Part of a small language model's weights.
Size: 2 heads of 32, MLP 192 GeGLU, vocabulary 32000, 2.53M parameters.
Training: 127M tokens, 4030 steps.
Each number is 128 + 24 x the weight over its row's rms, rounded and kept within 0 to 255. Layers, rows and columns count from 0. Numbers have three digits each. The size before them is the row's rms in percent of the matrix's.

# layer 5 attention query, 64x64, rms 0.195, rows 0-31, columns 32-63
097:133138132150164141140182089144087139142126121109137102160146154150129161123160123116144168112128
100:101120156126094108135115157111133119119133109145117135093149099099133106150122126145106086178145
065:151107123089163145130156090146114152136115176094132115123113149137123126104155127162146152078119
088:135073145083100126136144112141095138127104140112143126088136130128127095104136121179131115119132
095:151121108118153115090131107126139123163121176113126172145082133114111142126150114147120170089135
143:158166089171150123118122128133124118147148108135130126170131136126136178122126129087126123137137
091:177147097093151110149100107142143146125154095153162075127114129128109117143109136131121108111123
067:182113107114118160134109104148139129085106134116179108144114132181109093128098106127109125141119
059:101135145111188114149184105141121127108131169098119109130171148122131140157150129140122096162150
053:141139084168146155108111122134131131177140125138132131177092134167133148103125130119142198093097
107:098109154111100111152133152132118139113120118132126117082156112112132108136116121151118075167139
099:094127153136103115156118161123123132108124097144122117096167111118135111140110127133118082174130
110:118091155122101108145141137140101147130115108126133114080159108113140109117137128171123098145135
094:105121136116120131126110110145105127084112146111150099108131103099111105147127161147120142188131
096:128129096134114108112128089159097088154120110151138092124154137143134139153068130125143104145128
077:138132080145120076111144113150084112166137075168109114137133157117167150140080154131155136137120
093:139103123178052097110113123106121087136140096115111135170092092136132170130132146140098148109119
067:071144101094148161125119126101107110162133087164102126124103151103136115113144148111152162104105
082:100124122165137182117133150124117137188121131123103156107139129117138141130164129110149136111148
073:179147108120155101150125130148133165126150127103149085116130123164120145133080136119128084124125
094:089111093165173133116150153144133156127153136124119138120118157122154119161133144116139195153134
088:095129119128119120104149143132116146177111101151098155101100124099157133121140126107155194094114
103:163115127175088158124096116115121105140142117093126115156111103158116172146124141124103083120134
087:131143087124149057130131108143117129153158096161126100130123142109145134136092162162135137134124
079:111153112088161089141142115161131138176122146153155119096135138143124106110087126170163128128128
089:098146093134219171139126134132136170148164141125133107104114153132127102152137157143141151140137
080:191119099131091121120109100145135120147122089143156104123116112138124115141116107103121126087130
090:159119109128088088124111096136112079098131107138147113182107135145128126136090141159107128157113
081:086124151120121104120158126146125113117084164130137155124139137154129103113095114163151156157114
088:145126133104124100123144156111117160115114091157084155124144131076150142095145131082133130090121
094:180151154052119146155120126135136147117088152133166139119140125147107107082122087132134081114116
081:100145169097159166142143116139136123116122181131138125108171140105120106125162096142122101169158
# layer 5 attention key, 64x64, rms 0.181, rows 0-31, columns 32-63
067:145152117144156127129151110144143146156150097143107113188102141104135165142142131098149151089089
108:107137149129105117120089159095138121117143102160130122080132104140128104131087119136107090162143
058:174105135090149129128159094145110171125107164081123117118138130104113126123177154159139147104145
068:124113153081096113121105143097117127126104142125132132071138108138104086105118113167104112136148
055:169126135108164122091119092138125162170094161089150151131125115109108127108132105151115154110151
131:130185129155138131125100152110168122148133105140134123167128102150118163136131103082132124134124
082:176145058104154142155119110130158161140158091152164073135121117145120120131110147124119139127110
063:166118111126126171153125131136142124098111138130170129139138125175111111140120111127129095136101
106:137116115141137131157175092188121150118122143092145119164122157125121151150181150109167148116109
045:136179108147159132122122112142133137150155075162117118176099148095133170132122119096124145124099
106:106130148125103110119095165094130128121132118142129132069124103151121103127102116144111096152147
098:090152141144118117126092173102138109114142098166130132099135110153127119131096116116107090163129
101:106158155120115081127100176093142126130148089154115136083143104137127126129103111124099080155159
190:110186122151135124122092159099159101134154104152114125142121107124118150156114127087111107160129
085:139134096155093139116113114107068089189112125143123117126150144153150118146130135147123123142117
075:165140106164107087101127116098068114184125091146124141134105138127181127108143115166135148138123
091:134124110148085107145125088118096081090151082122111114170090140120148153134098115108095146125120
081:094132083126139135108137149115100104167121094168111134133149135093159139092147152116150141121120
073:092129136122165137097139132145128148177125114136103137089129132117151159130125106095166119122169
064:163151108087160133149094127119159164110144157090146104126099116138075125131128158134105113122131
088:085109137175172116093131134144177150140157129096141155097099134135146100140140128130139172120154
092:103118105110142105102142141138092147174116090164103148103121117067193134117125115094159156113122
095:151140119148134158140126077113111099104151104108116078150106136147115180136100111122107099138149
079:174153111147116074123117115113109152156154083141147128134092137121162125135136139177117165150111
077:137148150079134092123122139135104175178127133158146136089117129106143116143145147159151127152098
086:117139120144193133116120154145177178151156119125165139084135136142126133148150158137149126154142
080:162123061106106148152130126136128136156118091162139118135148111151156126139093100091137125112120
090:169129117163077119148125100104097070107141118123151123178101142157122114111135122177102134143106
085:113113170133100103117127146125082100137097168127127180115135136116132097130168132161136119142107
096:131129136108145106114133126108137139125113111137078136145096106088147130091124115114140150087125
094:168144152047133145148137135131116154111091162149147118128143107119100131096128113136144082127103
079:114127182100114139126147153170159173114125169129155113097172133146093123153126135133142113158154
# layer 5 attention value, 64x64, rms 0.249, rows 0-9, columns 32-63
106:135103143147091138097121131090131125154157124129148101188150126167166080129116149138107117163115
116:100093141105154125159154131130141149141165156178123101113167160126110151176140146151107159127174
093:080084121120139130135129146091115147118152132119137136112140159169150137185122149148116118140158
116:089159127126118121155135088162106104131122153147113156114086142131126156111162117118110141123135
092:103157171123114139099138100131127099130141144159127138152133118140145152123120091162156148128121
121:146100130142158136086128127140172130076117127160180129099147158135107118140132110137166112178115
094:105149133127130155104128128142137154121148117135089101114143138091141151178111138125127110153138
089:114138170112128154203086106133117130132184150163164119105147156110120141094165133132125151125121
116:171142152176061173126105144171128136153128102108125106140145108155154153157110105136076119103120
098:127144136130082193112128108187117113128177096149168137104106123150098155160124124105144144141140
# layer 5 attention output (transposed), 64x64, rms 0.213, rows 0-8, columns 32-63
106:143140150131115170130096187095151164133129147111155169090132116141121118108211147119145134096095
119:113127084127085168129092155077096117101098126128100150149152116115152116119119125061087166117094
099:131128118051076170101144159144133119135146118171132140170112137126144104089176094096136137141165
123:143125079137132109123118116138111109141128077149122092132152160121143145159123142127137127165129
109:148124094128094131104075099096160131116108136095113094127113103132120118145159167144116162114100
130:173162115151086094138122158099132123134167133085097155128126139151101160135117151138115122098205
084:136091102133112110154160143131120095142102151137172150178113139153117122081099086157123140126100
096:127117088107133161127149147097128096080113155117099095125155152111104118138110119097135082167159
132:078117134132170130150131139113155146082129139127136148094148160118112080159127192144124149147092